{"d_model": 96, "rope_fraction": 0.5, "qk_norm": true, "attn_scale": 0.177, "init": "normal", "lr_head": 0.0115, "batch_tokens": [8192, 16384], "train_tokens": 100400000, "dataset": "wikipedia_en"}
Each number is 128 + 24 x the weight over its row's rms, rounded and kept within 0 to 255. Layers, rows and columns count from 0. Numbers have three digits each. The size before them is the row's rms in percent of the matrix's.

# layer 5 MLP down (transposed), 384x96, rms 0.0953, rows 17-89, columns 0-95
113:194125164096097099173130147096094123110122139075108148131134133188152087104134153154142121100135129156119152142146176145161112104103157139113087145150150107136135127090140109133129131126110097123157113101146088127146123159138148105114147117124177130139155150130133131094109090124140151128
108:107115096136130100108109142129128092123109124148150109133136140143116154129128123134113077161159150109113127143129149156130153111089143081119098122090126186088133155130132114146078148084136120137136162133130098125111135144167147105094096148141086156101113079110160127151121072130120177118
098:104124094098098176125107146125108148130142113132104102153117154183143090138153138110144093100130138156094080124125115099125106094142130107153146134151112148139171121153111107135146121148104157138125123118127120166137150111143123124125078168123171161136135190107143107192116115092109122117
103:097128123128136123113121097108148143140112141168104104140116156131161143144103112160154176083120122186103139162142135121143126160123126153159129121127152096147173114114163126093082167116111138162099102136110119092107093132143157157130150131098163150158122080081119101151110122117115095128
110:132151084131106137130153127111120140117094133081104167164145119141128151091104160112142129125140079116146130108115114100142102106146139133174146136118168176093095103093105115154153140165102132165096099126129127160123129102106100097145115119114131168148131182095163111083124105127122112119
097:159130165161178165102147130132114113113150086139146132133095139090118103135108155151109123099115129121141080144124157137122140085163164117105171131147082082125149111115116107160193113133101121097167145146160116130106169122145140150106129100122131129114150160133121101127136096118158149124
100:135176088110138128123145129098131125094126103178135109103144076098151088124113126140118126081114139138120162131105089150165153095169140169087144147129084149153143110123067127147138126120116124131139131132131108094078127125158146155125123161135176086130135109132116117145113152156137104121
106:169132083118103117135081112161105109098136092155157097129142120148180146134163100152108138133107136107138135112152138086146140111094103133133151097095155138113082149135151141106119128127172177107137142161113150114126141147085157171098184118122145112170120149147137143138123132133133095126
100:136146113108163112088133138154123114179072133175124141135192103119116082145120165135157144141159105130148124090149133119114135096133119118127093144109136122111137103123086102104099088148145100149156125137159109091130129140157124124091148140082125124147125106132188103117127080125136118118
070:129142127092112113133143090120180136126160128126158110088097128139117076095151123127134120169161184123096156166121119159102127098139103161110149089175140130133099131162096118109133100144142108119112114112124107135144089070120132118102135143125161140102087160162122106098135122150117145132
093:115129120087140162093141161141146119096094142116146154137124145107110174146113111171155094154136154137141092124116098154171134178134146107130125112135126141143148147121126100166158117121154130142148098123137151166150141145130120144126117100124124119079157076150083086170135097157142168159
102:137098137141140150168078119164123126123080128133142133133127139115155156145128135159157108100131116114104098144100175117125134141104106113106164121139135101146136089107098144132164097073095164144145132153156147160128117117107119191132174110116123175154144170137133130085092147114144126139
082:092117118106123137125138135122135141164122112186135094117097130119060139109159113117163160112114093174144143090149119144158133114139135120142151162160118175144130102146148148117097135167106147119174111092088150133136122116129096117127159148109142122089152079127103143136151119160150134165
098:106119189120116149122189153122151149134133151134125096130123136152167132143144117129163118115122099121112167172152137131140078116125127107106150136169156103127157111125117102171148156118155131113140130160147112146164117175124111120129110140088116121162086136120140111109117120115134213110
094:098116092143115125140144113137119130169125121079085161139140169136125119097139085131121106128100103087105129144119190096119147122109137117130137151107154127070072091122095120110124142117155119106134115128117147142128139130124143117122117158135159159094134066160150132114151114166108081153
104:176167085111144163126150101130147143105086195112075118130152108112150125130172088146177135123117097141098118115137136159118122110138143112145156139166128094150116156155100133113092141133138120139106106114134151123108147138122159133118149112089121145130140180148123139081147161125107103151
093:159156144120107120155094078140125110141112175075088110131084121141087151151127136122165143106129139115156090102140116096122136136124105117115112104116101088128132183119128117141135130103123140122087120102096112163083103130090139084123135118090121168157107131077138123113129121124147159145
103:117128087130129090102125128131131110079097155139178118127174092136135103127140161097154099112133137130127110138079107166141113117133096153129126102133093110165097100124135141108153136107129176126122176112097114147137125120116125105088115132150097154196178166143136096105126132135128111127
097:127140142128079174119116106138138121107143164153115158141140096074164141136129114136127150145134128176148121150115126109173128108117105110115140137139068136172142110109090103146211118112101161133119119127116146106111106092149150112142086102111162146115125145135099124151097125133114146164
105:144099113095129187162119139116118155178076142166125126131108136154159112166138132115145103115135077146119105126125154107136112081134161140125159138120130115095123119132181120139130115114125189050117144145163127122155125138121134144132138124117100108145172118118137140139147131133122126074
095:126130103125138118137125129107127136136103114173110094131151111129105094159151114106164084107139109145173163126085151076111085122116124116119102117155128106159107093099131106137104119112100122125124156107115177196128115080124190117096123095117147083115132133141115123146129127152120109144
109:088146097126125158129098168109091119110105138123165138124122152101135161129101124175139163139059179141124131156132118141099104152123119168143130133172134123157161122109120136106164104122107140153135137150110140094153110122145163166085103090111127093169146142099147165120119137129134117149
052:102142158121137147149176148127149138129135138153134083137135136127098110090103115122127083117132121122166120166110128136157118137107141145133135087149134174145119110163110113106102127137106158171105126098094102139127142065113164110119160169104132159146101139120134097088130175101140126185
115:130161076104093129104136103121132114154128139106107151180127116172168108138171113092134142126114114136062143105123116136131132131102092128095153172136151136144076153106130099140098124161140142146149098143099137114117112131137145160129106095116160115159126095103150141114121109124152173086
096:135114110135159132120153096126166115149170079131143080107124132118136125099085167084108139152175094113100166129136112130107152151120107130107109094111169159133160154128059146109137130130144109135161159153119121143129148120112152130078093113123114132111132112153148124143165091130110128159
110:115113115142103132127154177115154115168180105148157106136124153141147183128118119147156107143131121115175160140140114122161147098105106116139147120180143199126131111148139089145140098102152150167088124097082123150153109119154145131153136131131149132129142111125125192112123125112154136130
105:121149152153121078125139110119121136129142186131116149161118133104147102116121097158112146170108145114127084165152121132140115159101153131174148120131147118164154138159142097124112161139143114120152156127091143089114100146109090162161136118146176106146167123139121102149141091130175083144
123:164135115116150086153152113149163134119124106118137116110156174114181163121091143133144119110128117093118137094139141118153144120146101167160166162146141113111139071152131125139113145074141125111123114162137124107124095080126145172132171157138139112113122160107150134134140150148143079086
107:097146110123126110132132099141116095134177123130146122126128161117120141153149150129178143100107121102134151178122135124111094124184105112152134138117097167143123151168118155131146123143153139075148153135117111108127183126110086158121056143115131093158159135101126126154126139152174146142
094:083103124096122089151103130112149138116118125160119134149102161122108097057118128113135110134144160155113091091140145124115140153113099143105137149154110084120114139104127132109118155089129104105126148113145145118132160084107116146095165149083115149143106099169126102162075113103151101144
100:156123125123118140112128112128146100165116165150135103150099190104142115123140165152160132173112122100124136143151126121144134123112102108095106150113136099086135130152133130107126137154145135153110126129159135149123140145164150089179161126100136125155112100160108078131140179117165153058
102:145104120133141119149105110100121101117141159105140122107115128099104141126151109132111124124153162081108137115114142093102161146103116129113142134140121117099139109100122081158145154117138162119082141127117093187146177125144155148123184133086140122157117149151127153087162179105108174156
100:116139128153151104119142134131117139132130132136145180094156135165115184174134140091137107174132168132143146116160102146109172142121116125116181123147117155140131097118105151131131170136130117145125156156143143077148095127143106086165148140137115126102121142138091098143134137168154119061
072:090149113131135151148133099174147130109108127134100165107112119113123135107148122105130133122169123122114140078130129180120111166157121108108097112111101145121166095138135139130102144129091170168162118143137112153165100133134115138136095145196101168093096133122129174142162144146108150158
080:146137128112110125122176129150132089108107139081108131139135126120076146169114111151114097147113101160145100138156098085120146124159100152132140152143156109135137111125117072148090158200125105128119137122116123123094125111177131153105106142083111128117132109130100067108122140094127125130
102:133108180162125124106103101118145120114110160109104153127149116105128153105099164109105070143112129108126083139124101123136128137154071117104133145144100150128130108143137157111097106133127100123119111101191121137099153116130127140148179141141141108157144110125133115092125115039149136125
093:146122140089100128128096119180147190114094173109099126116142109106116141152133117086142160126123092079126081115143133154138113121137121132095154124119157128150136108146115123113158150120098149167143112155124109104117117108132130160159120187135103133145174073157125121112131146145154162115
111:164105118149118090149152088135152165140099116142109099104132132098125131136165061100127134140104129155123143148129152122163156147147104134115123141067154130169143106139115153132180139120079131124147126105126133129122116140119153083107170154110128097122110138150134140112139121057140109091
067:116142138113151120094140165130094111111136171130153126137131131176098165120121115122122124146133105110082076115095102137140093113147078097146119103117154137121149114145132141100120130115133156143196171136153110171160135188097084121125103140101152152103108105111111155113144134124113108132
116:138107106092126164125079154143142129077132096137100141132100157064128147136147142137129171127116117098128121144159142111120129128124126171164109118135130152139128141129146114098097121121137161110138129132125135113129125145124105079173116169177170137114133086092078141108124140137073136170
112:115102129105134127138140116162128113120117179089142165165123095132146141104160139127129159074156144131200124136101139104153117157139143088166122116127155100150138108093160104116126150108147193110125103171136101125139126110149116174116137104110149108133106159141120150122137098159152142148
111:099162088133151082103116153139108133114135118146163134124107198109115131144150111146128148111104174108158146130141115127107147115156103132088136174128150187136132106159106124129074113120148092132144114077153107127147110090100119150118159137148131123104128116125090101147150079136122124119
070:135116098144113131122141097146084165096110149117143120077114153124138172111112110153130138126073158094083114116128093126150123108144082145106159088076123146147115099171143109110135123113103132136126114092107104111140157106109130093145163113158126177124140131132102132118160153126156093103
105:149114139135123175147142101151087098151136149082162139117120127112108173128128117117157114118104143119143125119179136083177136104120082120145119143075121072134123153129125192147150136104117140131150159090108153121121136131126121124137146099120101187140096166122123160130157151122123124122
100:125103097129132117124120125142113155132150144133136105138143094097099154155146147137126109128178090063129112153117155126152119161090082156073104140097109088135135152147132123135134065137128188128142154142121134157109101142122114111115091105095138126098153143141131156151118128145114163085
101:134157130107118140161086137152150130168129139161138131120069117137126147140109125117090167119142162181093143107136145110100155137108114143122086127132059155111107114109124131121176171140106156166122126177139128111130153121138108177122121086112115141121117131146133163141110140120166115163
076:113165108115159094119133162142125115155135125144087125124152121146179098126164149115138165146154156077123107120125131158127130149107122133140159098143134095132118203146116169102151071130102148132136143145102120065134105122169125119131102104114163148114094117112132141117142092144120119103
085:134116130111133142134176174147100146142119127098100156110127087140097126144118087130182111141124110129158157108163150079107144091138120081114170163113160147155098092155110125132118127156119176154150133124109128150132121101125113136068114120163133122148190119136115142113131140131154126124
125:133173111146112128094114101141080124152136164148114161137122118129115159122114131124141136126136139115079117101111120147136109104125115118123114147100119161137117116172116117162159087167134141165169075102073130123148133134112132089111155100146130193147149158088127099108149108117097092113
108:132093136177111111147131148115152163125077158116149131105137110159148124153147103145110143115122111106155116130138143121089132117110107148109136172171093107122119123140139157098141140109105144160102193158123159165128124174124131169149107109121070140120128151128159128145133103140147072095
093:126168140139114082137134152122138116134179144121146134150118137112114088098158157069093134124145154095118090127165116129136144146095100114142185138114124142136132140138149142136092111119109149169090117128117099163111093121151123076147109146139110120171153112077100140163132104165143134119
115:126136120079172138125138115125153138100138143125130083098166161134132102166113120148136160151147106133118117135180095087085134121141111124117130114114160178153159127151124156081109158132168074172145162122132115109119124109139144111131159153109158108129147101093120144110129106101136170113
102:130172107098154076144104145116125147116170154103121157134127078133142119160136097148127110139083175123125124116110139162114137110105143131127123086121158169122124112121109066107146101089122160159112147172077105114130123115167128140101147144127155135134129128129117097100159166139145106154
087:076125100160083119151161130133119101189137145142120149116114131091129110116144092080112154170161121134151126095146124115103134127170133112157110064106130142144126144104138146121120125156108119159109140146134125136103092150085140165097104118094169110111112084129124110119108152153154121119
090:112129083159144130126143127148161130135169116141095136101123139124117120130117154155117124139110139132115153148120135133136152158140183107154113073099122065079115142120080155173126131131085126135125160125136093130125175144120112146108102101141138123133111190145142142104121112122139172071
079:149135156193114136106134140156108141119120146140127166142118158141126153134136146125139131105090145105091109125130106158160147129133149124168094139127178118132134137162164123141156091133147093114160106109102078062110126131111178138119145133152085157162123082144113137100149113141143102138
107:135089164174122123128135084102172121142115124141141096161129130107101106154113119148125111159152161119159094155142135099139187154104140167143126118121123156128128139136112147146153137153119088091133148119133104107103134120070126145096098099148167134105135148107126111156092146118189150105
107:211108155095125130142150124118138134110108143177109102151130164132145125135130112130121116156101135102066096109115147146108158127127128113142113134098119141125170134118116086137189085125139110162105125107107087149141134119150136129103121161163126164138152109121081106130115139162151140163
096:115151141130160099099154150121155120127107148097109144136133110121088139100072094128164118122134113131119125120111129103137167125146126136082125111181091138158107133096145129142136132154167132140087152119113112165085109138122112078100147175136105147126097136128118102086195110102132132102
114:145136162145128161110141133145138122125132112156150134107150163134141064150091122179116087108106108068128144127167137148111131117138152092114112112084119095178127158191123175109141106126093144137105097129106090093162083150156121123137122136127139116117130162120140128122131117141138122134
097:158142112122130110139106116168131131169125114110108134148113106116126093109166119171109101114148107090130101165159133125113177107152155089126111114121132109142104115122152126116166143125110104132120124135088116121134148104100176124134150094089123125126108219121146148139159083108154090117
078:140120128107129156154144107136120110110132093117117103140137115163105153141115168081113144168175162080146103114111133148163121126173101106124100149176128128163132133129167121122146117116118163099150147134165146114136094141151102114099095159150111161123170106110142125189114128097132167138
102:147088099113160120129075129168109153124141142125141087153129144117152158137153095146127131090109098133124132118122141090141113161128128122144153155141099124146124123129147127109076150109126156142141131147148109134095112145162136179117216141146166128128113100156143139081174126154115110146
083:128196133116148160138122099150098112115136130154122103084139106146105124152135130116156153098086122113124134147197166092135108124106151120095132144125134133140104168142107154169103155104155157108123139142122167111114131112194105117154151138129172121108157112135120114134172118109133143156
078:130126101163112115142174134111109107121127125126149106120072126111072116171126142146156124108117143136123128150095130121103167128177134111135123088128117134107150098136098103148055193175120116113124087162127103136109096137141136129085124134143105132134115093144108146144111131090108118159
148:137164162127102127121119149137087108115127100120100104131053153140134143151109173154131158141108157132148109143113111126152146108123126141161089103158201129144110131137101164099194120146125096130150096115136104100128102113127104128113138108139148147151103108128152084150129112142100124104
116:125152127154145136143099071098127154124115132140118159143101136133111133140105140096140134085126139148161129130136139119102172114139066108160144111101093165150166191123069142134166136110155149109124104131097173124097112117158086112121163152129118109132168104129142116147117149125148141125
102:113169155110123138151135107141142125125158102126093128102175133121147116111146213110143099156155162131112116139108128173124078122194123153092140125176134097151171152104145156170132110112147131146145139130134106145133149148121155111160134117146139132150116157109152099111131133110109110106
112:135120134098098115139138170093095159121100142133153075080122171105103109126148104150152119112148136134166097187139131134106097097129137106142112116143116090130145121106139145100150136144140181157144072135075146146101133118154130150118114105125119108095109108108120100164130134141145168128
094:079131145098144116121132138106126122130147125131109138144161122166103119131094119160149153151078129146132161190147169141122118146152127115124124159141128055148115139113110097095097143147136096133174125158107117168127151157169140089154168112125120153124124127102128176139108122138154114098
093:140110119147137127154091136160133120137150141127118079119089088085124133110129113122174148097127131135162122106138121145143118130111138177122122143108149086131112112129099100154101133138109168151182153168146115123112101119157074132180154118138157139126126173131180119137096148099153096107
106:125113124115114134120097106139128124122120110128143111093121094139126141108141128111146132114094135104098110142151115097097107156118152130108093134167146098106091105104148124120164140100090174137138132152110175098146122118118070120162129137144160124150101145119089197104159103191147100107
114:127114103104128140112109125138109143145120138101082136083102120182152093136105095137156115080147101073140099118091149117163165116163137153089110132119133132102156134168112116119130167088137148125111094156113143163133137163116112147123133146156165114113163128135165123134115118101077140137
# layer 5 MLP up, 384x96, rms 0.212, rows 18-89, columns 0-95
112:108147157137116128166140152142104175142164115109134145154144145136089114135094123119147132079106095133132154109145154095168139119140125134120126133117136131131112092101129118125122130185083116117134079148136139178120152082134116126137189169105126111159080124158113088133132158137095101143
091:139156136183098131142095160118121144114095112142176111076170163170131109087142129076101116115149121093114138094129111109112158089097123141152107120142137131123137163110132121134162184139103118121125160122122144154119140106115117146172130100135135150171122136163100108168130136115117152112
108:116085157138151098118130138112154171146146139132095083123163123138177163146091127154145176143118114168127135123127132101125132179162178136083163110140100154088136130079131145158116121146103152121140153123127127121145126103124128160091132101109117141127088083114109124161108142152119146115
113:105127104106083131143155134123143154174145090120107144122124145155109117134115167084124131111153097149122133107140130110093156096109147124171145107125156109166128132130117152142101127132103148095124066113151161101128120111126086140117138081143106131160113084098125125188088120115096161111
101:207116122117159121112128132137098083136142166144146121174160159158118149095104111098155169113140143111131157110141140119174123145120099122127086121123141143131176143148161108112106127162159079130138125155131137162150097091107114092106140135131119140117107115121112149105151144161089118138
104:090139155128134140130118136177099121162104129132128142104144181122144121072149114152132110124158155139142131100132148157080103128118128077120115151123132142185131133136150082099143107178123080100072137143146139157120120120142117123141137101128071157124127155160124121143123112135112129172
117:118159114093123104153131095147134152137169114103148136155102181151138142103112086093112118085096110105076099111138160153149132126141139133097090115099157162130166111110124133131105136183164123120086100139145125167138145147141142128118144145108139130166095114142091145112127126147154083134
104:123084124166169131160143148125122125101173128142128055127142117146137165127125083094122069137097156127127114104083155136101121131119080101128131117105123122135136120148164128098156099112166121107090161160087125107153105153129131146101147092137165133115129110115115138140144155146124133151
071:105111116138125138148094130140131145144117114131092143155135121147132138181107124098129101079084102147137133083113122093151105130125134179145121133090130135138148154102170136126138160094096159143136127147129183106130211197123104106106129116127149112156119144111108121149100133137135137125
094:144100141142093124121137143123112109139137147087124111105156146141090149103087095114101121090173176112130130160108162084141123130087119141174127105161164100154154153156112126082091129161172127129138132137094114164126118168128132135124118135140159108136088144110148141141154153114133140082
109:119106131109125128120190122087099148150175119171125128177154111100103096143099136132099111116127131136110121171089140110178142080086132109130156149116120113163125134123135136111104172148124128145113108143144135095157190125165122119119108094122150103162134083117089127124127134118149133138
081:151123154131164116124166148129094113138105111131164122180128126136111143089078138134139114122145134142160143112110125144112117123196126167122121106091165164106079124102162153146143118126148143122099101118133142121158129058097141137152092129150150142132152111099184123160141129135146148121
102:132107133120121120120138134156137099159148128104156123112120145097139080135111105166117081086136152102153149150134135163138148155102109107128140111089104155184135153105101117154114088129142116110140102177093119126139113147096132153116113158129109074110143137119133154164148146050123143133
098:147116164080117118107069131091146099084129134103183115160112123132126094138146176142126144124155131143148084107149135156103094166179176117113138119112143143142130089122147107133120153139131106142161149123142120130134121125102116091132159128093129128124136140131121159149172113134108109068
105:145134165130145163149074142123085107123130063143155179149176139150121145115109117157127097127116127116169111160120128110124101146145134135100144126064144147119117128080140141134154142122135124129105131139117138108163121129109095143140143133168181138136127112109074151177106113135127152101
100:134109135138111147135119155137134133093151099114192099082179140118169100133069158141115150143167174163118132113112112164151147123143164118097125102158164138110111114136114128110140121117112127131127118113136105103122156112126119147155130140136132075127127149146091182160088170142120122111
098:085127105135154111111135142143115124129113129144171126127097119123121097172132092144081110089126099149147145111170105136151156118083093130125168132170147118140150123120093109145158127126154131128110146120130127173129158154147119095113113142131145112181119154157089140148109130117057132179
098:141103157108091135086162160123142125139123147159122103146090120174087101128108163115160131132140103127122116115131167119105113132112122106152106151146147120105130118173160144144116177167084090138157108139091146151125114158159148127076130143117155117139145084155159135112085124115162140112
101:095131142143173104154108113164134142081125150151107133105140141134125151149129144096133104102121107145136122117144165109094175153104183152127108117129080152111177123098109133087127149144152130147158113143127140117114143117102111143098148116138112173090062145097149117097126085133118138150
099:145138131153144128141144155139137157135094124122124130152147058119092158163128110138076132110136099114163163121118132106130159191167128093122109112181149135130166141108159131140128095134143086123149135125112137151134148131144108134091121160128141123115086116080084094129097162129135110103
097:119094117198142142091109111108129099105144169115141166150120154174097110134122114081093181101123165140120145108135132126140081159116154190130151109126114164150142150165123178143114091155148144117148131127140146120123116127152138112145144136139122123118121164106128088158150125141136121118
060:133141087150107108120098097111112174088120141102108171096115142114165140166159127128137136129153151153079130097129139111076151088133113130143131163145139093135160131118130134151132131147098122094127120153157167114142153145158076110127079101168135084128133116138137154150131105146124129082
119:122137178149108109110081139138162113140126074108154123145153121143147162126098148129123135135122143151191158137095155154157110128174136147132174107089127119116098131134170132131124163123105095120098152153169092143127146128161128089154132143143151130132159144156113106144105180124134129099
102:111132146134102146094149104147127200144098110167127156125107136127121150152123152149117067105102141148161172133152103112176110130144145130147124098144122126143115119154164128109157118082185143113124140149141148126150126153144114148156136117132127165170099144145115165129119182114117154158
109:101132159092148126115151135176118066146152114122148166162136153135097119093111162098147127086139082130156096131114157137139123181163108166119145112097135154155128112133124149149148159115170146105114116104168150117148114120106146105148111155135156123171136122135134154149140156082115139130
116:141138143129129119084089123093158158116097137148140103131188170147086181110087112148162143118093155142135115134120153123118130129103144167125140129148106165149097122118131140108158147139070144122164113100120157123129108096136094127150094099125108124094106074151117127137120148094112134108
118:112142125132120161128134111145128082114142093157175129147093141187101104143181147119093126125121167125146058104142136116127092163109122134134117138147101154137142118131095108106133122127153135186137107136105144134112195134147155100141143126148119102129093144121115167145130163124123156150
105:127131125161155123131120140111157101130136113105131124136111121173126126092184150092121125132149138119149175140131111154136136107169080143072118160138114147143114123173128176092096085117134138084138095119117171118151120088121094165144083153122129156138140134103150131161110120134134141171
092:150114155167102110112153154061127105123107121129162136129134130093130133169118101101127135131164124138107129101118115155120113109152139155088120138148158095114097113135152144112115124171165157116135118108102144144136143089171093089123112144151172093099152110144099153162098131167126170115
113:136130138094124141143164143151122121155096101104144155104165145167100148112109090103093117134117092130122133083089154155126093096128167156142130100125169104081140084084125151149143178154147142091138125135139165128135126144113120141104113146140151145117130107120137169136092078124125104142
108:119142169117159135102133162104149134128146138142139099076143150149076126081126100161120136092107154123137082118110128126145099163121123149102135125116106129147097133135126164142097151122174098114106153083076102152103168138145162129113138104098124139130110132144141079135126175127130170134
089:084149158155148144111131110106128145098130162127153156137134129090103154160122096108113151149091138120154169132152133146109122129131103182129162144172099168118086144112121151117122168191120153172105134133123143107163141148142153145100108144161140120098100152118166133128120098155134106146
073:169136157156146127134108165128137121147130130151133092107124130137118127107122107104148138163070121119116156121144109134145125119152111145112155138137143156134104207138138134124125170162129085064101154120135121121138193120128107166101135114122161084079114120135103101112096119155144123108
085:154168119150150151108063108119156156132143113149130096104093134167168113098142126132131120086123157126126137092129163158138096107115101129124150118139098107101140144082128160096136099089112125122167134159126132108152109135105141111166158119158153124108149155110147162171112088161122152122
103:111135104125148107144105143113150064165101111132132168143111111118126064111151132120129155117130119154143145111160112143142150097118140158153131135149161121128128098144110159120127173166106096138096149124112166109101168090126125083178091100135110122156117102128141125087105170096118113131
093:098145125132119108098147125136122117142094150069109142124135136135102120136101123183144111143111136174113182106120128080131110117139139088180144155128147155120118130142093111173137128128168139157150083138121184129156125126092098061121157117119143126135103106132146136113121101108121111154
101:095095138136129092091147144117109162153141147132149135144141133143110130200135121099136137127131153134137144130105115107151170118104108107149136188145109113110152125157120109111144143133106140136150135173167137122147109156166141115125103160156146178132142076116105143156149124126120161203
065:139171146126117106129147113158170141154108103099152133115161137094156106117129161153118154148148173150163134128154107121153140135110160161112128111149129149144144129143098093129147128168121107173078149134097159124108135077147151151173131096179113123124084112146111135107120087144133161128
105:120124112164121112134127133114107098143117138134109126091158096183156129149124143110070145081143131109128133113123101126152116151165171089090138108139101185137135109139124082141162134156088135114172133145114160140162105092108122185137123121100114128145138113109131158154157108122106100115
119:100087137127130149140158138132148158105124160150155136133144148145148145117100138144152098113108141169119124097117112114123120133094151146177085141119152160100154134132097089156143093177137126088132116131061112161122134126124182125134118151082107138161128145172160147108163137113100134138
119:130139113133140082147121112111114178106124112184135100095116126183123108092126165098110140104145105163119111100096103138124143156127127088130129129118091114090117153102154093113167123109108134152125164151163149140134143118100132149127102136110088146103124151114057148148090152131140121145
067:147143179106102085142138126145153132150153167124114136139117134170132089120145142087128110130168114148148129120135110137100145113099099084132127161138145145156126122118101108133161140140067145110169148164108153175171061134127109080097112114110118120130091134115116108135151115110117129142
106:156119165122108085149152132105155101117091145120090145155164132122111135149107187101119085156125128143140130113112147154135148153146092107141139117163124171129105078126137114147139113113112137180120149140122120146152093120151100154124100138121130139105049119156112141131149163115093161117
090:125151176145104131110107132125120123101111144149129098133126101105104118134112081129101096135151155127099127131170146126165130159112128126116091100137086153160163150177092163148154110136131086078126151116118142139101079093163122108096107120117095145112130090146148117112163123091102103117
097:133154166160103151146126162116136148087124117119176149115157156091098136120083170181187143107167112100131104142107101141133108118131111108106104114133155134154119109142166149138124119123129078134152162110125104112158126109151119149166133094117135149075134101159118143105146132125143160137
083:125078137090150178126135175133127156113103122119173143162150161118100159124099114165135122079128091163146196115113122117146099140122157144089111123101123114124126099130142135147128126157130113114123122117164139142116170119118108130121155151130096144129149176117088083131150138173117133143
084:132149163138159145126101093102150085096137100168118118075117147159138164136096103115083148121114140111130141159108161146128072151099118133127128102176138136114127148107110124138106124121106130111132146126140104151137139167114162167170126121084135151112075155106177108158129127128132120159
120:105176148104135074105143142115151117165119127152092140192115154150117130137110146121102145141131105136136171113130126111117144153099142107134095128121128129140141144192125164112119190108090140104142124136139139152166119137121128118118159149127171170134095096129183118137148141098107093125
110:091117166163074125157112153126081105151126107107174167116129137145096080101129104141135142118126095084076108157121126119119122153131100147147126156128145182138096149076129145116143140140133117132133098135154109129140154136134132154146156128079091122103138143118132172121132099153102143113
086:097169166156126108127151155113125145109159107126150102093121108068098133122138121114103131097110140081165124133153126134083148143072146083125094142159182138120134137111118170113139126150151164118134100127153118113173100132148137110138108121159092130176121113119120116128150127110094149145
101:089131116168119148120128175131119101160143146170148112106121144069137135118138106108100126121118088129132163102094125119149103078150108118144127108099156115120154118105116127125128148152134109122169118155088119162139093158109144128088157095133162136092142122100133177142146061114117121125
099:119133118154139146101125114120124119122125179088151119081099089112170135149137072097076136130132151097111143126130087120153135160111138113120136128178125151139145142115148155145116121133152129139132089132095115128148149082139138089096132083110129145128100112126169128134184177116110153097
094:171170166137133127110107116098166189110140148074140094150120173130103153131098147187140138136123129166108118111156135138133125109113142124081124164160106096124084092183130148137129100147123107132130126127135141122154149092140127069129148117136122115116135131133114133123163128120108162106
090:138094134101113145108125131128087178115091132076155106119176113115139152109136125118090110125161127169121132110124145146098129115155144192142077179114103146134135169118139148102116141135140095138147169136168155119136138125094099114184135113129158143126145111112125128125115107138148142083
082:148091115137118134113129128095118138123184127143180085119128128146140120140148143109118187128124143149144137117077116089087141141094081128132156110054134139138087101111132107114124128087123098167109174127137143113139127121132111125127138119164110107122123121152128116137120162134183147083
103:117098128082142137101147102125156137125107105131119130098164122141115107125122137092106096155195147154163131145172132179129132089132147107154155136100139132104142153087118147145103144089099113082121092140150122133120140105173153122147086133148145154099141097140134166116087122123123124093
114:089145118130109137117143106127119133124146092091152100132107159099140094154131132135132126075129115128101143116126142116108122163147113095158169126133141135110120127131130104123159102111114139089182125155154167126118137151061107087129133080157092110146099084134137155113182135126144088097
107:130105121155102144120088143100149124129120123136095125106123096155177155143158141088112137151183122084142105136135082140167107157125123135158135131127117132110152145148167165118123099139112119083109144183112128073129160095147137151143119099133145130091123143140114138089094122122161152088
105:130134126142128122097107104113138120139110132117080153084123107203145089104113166093117152165165108150132108135153088154117159115140172144139116162123125175111150132115103121097127144160129174114061161120121125142161136134147125134169159094124117144126111110117109145109135116145147138111
102:133126173147146175133168130108122123109073161126140076098151185145192133109100077144146153131152088138131125096128114123105095131124128145133135108131139098136147146176135160123111138118135131107146143137120153104146157124140111145151081128158132165110139130136151091094117154119149150152
087:115117104168150108116122150144096163173131121149112163113128135087135142092086083157116125116108129162118182163160104091121145121111156150133152097108159130115113152100114142115109129147135093183094127140085143129101137128116141115118156109112118105133097164138143136076132136182124121139
118:153111142105108121146123097100132121125111070135139157115120082147147094084154130134130117145178165155099117120145107130137137181117120105153165116117132146118131140144170159126109108084149109131125156120130138095151168072120157111113163110137159092065112134126161146116104133123138118148
099:175071112141138101106066144128118120098140171142140124144127128157112148118145152111119104136146112129098161094105109149194140128117126120139131144084147138092136133112130090124135125152166037123140168141132097125124138109147148118122137122102151104161120138105128125116130095110152100127
088:121119110152150169091050133109140091126128134151145074131109161144129144109106086137124105111143114132140111139109117157153107142095106164159166141111124134102099101106148161097112098112135112187129142106144125123134154116116140147132068097106133108112152155139135130129099111126177154126
125:145150148125144097101112123144093099125144147111156117089066123183104170139131164148115151119110148112122139107116114145137132093110134162158100128126108123134113142119102159180140133175094121148144117183152156149161124144072110113134154112165156129150123130144152139132152147140096112093
116:128138103108123160142108095124119128101134114121140087116093117131151146153150106126096112124106102108137176108153132091113100168149164087109149120124111112091110108141151134149110120163142084126119122108106134099146127130137186139112119105126145146141070139093153160079173143121083142168
106:137093106156095138150142130100156124095143146112119097107132176145108140103142130082117109146149114097134145166144148151132091148122139116141123126165126146149176140148166138128125081129158128084108101114143160080137160192142149136162142151135117106125116123176145113106162161128112117093
105:147087102108136156155104094099185097124132122146101185126109149086097155147154153125160097095126117132126144131119097153205154117102141106152111116130135169126151086162157149160137160136109161116172130129120122145132132172123122147125108141128134141120094123122163144142123134127132146146
106:123129129134145147132100169122093096131122114144159110160133164125160127161152138085099173118128132126129095126107111135130173123170114155134125167107164135173150148179151112131162094125118124123150105123133163114175096106161098149121111135085160171143119096138128144102124151087133160131
102:076158103142118103112159156117110135102157132103121137132119137130092104161101149123131076143133097137142092124096160136126141137077137095095161134141147152121112132154152175108156165142148127142104104082107147092130140072175107118084136109134148111111130118126143113111113151141126174142
107:085114170136092127144167146139123081129132124149137158132155143161133111132119109126172134099176128130091130111114112163154124139162120143116132137119123149151147173158081153138105139151145115150166107124153100175106159125126170118123105125109105167089177126107118092175153139119139133116
112:114120116121113107155125174141097131115133142115146110142093140163129094132162101139102123140163154086137134082114123158127166125120133087130068101124114106146146161133134145059128153142127128099133148122133151151145147161150101134076089102166122118096111129132146072121136135121096146096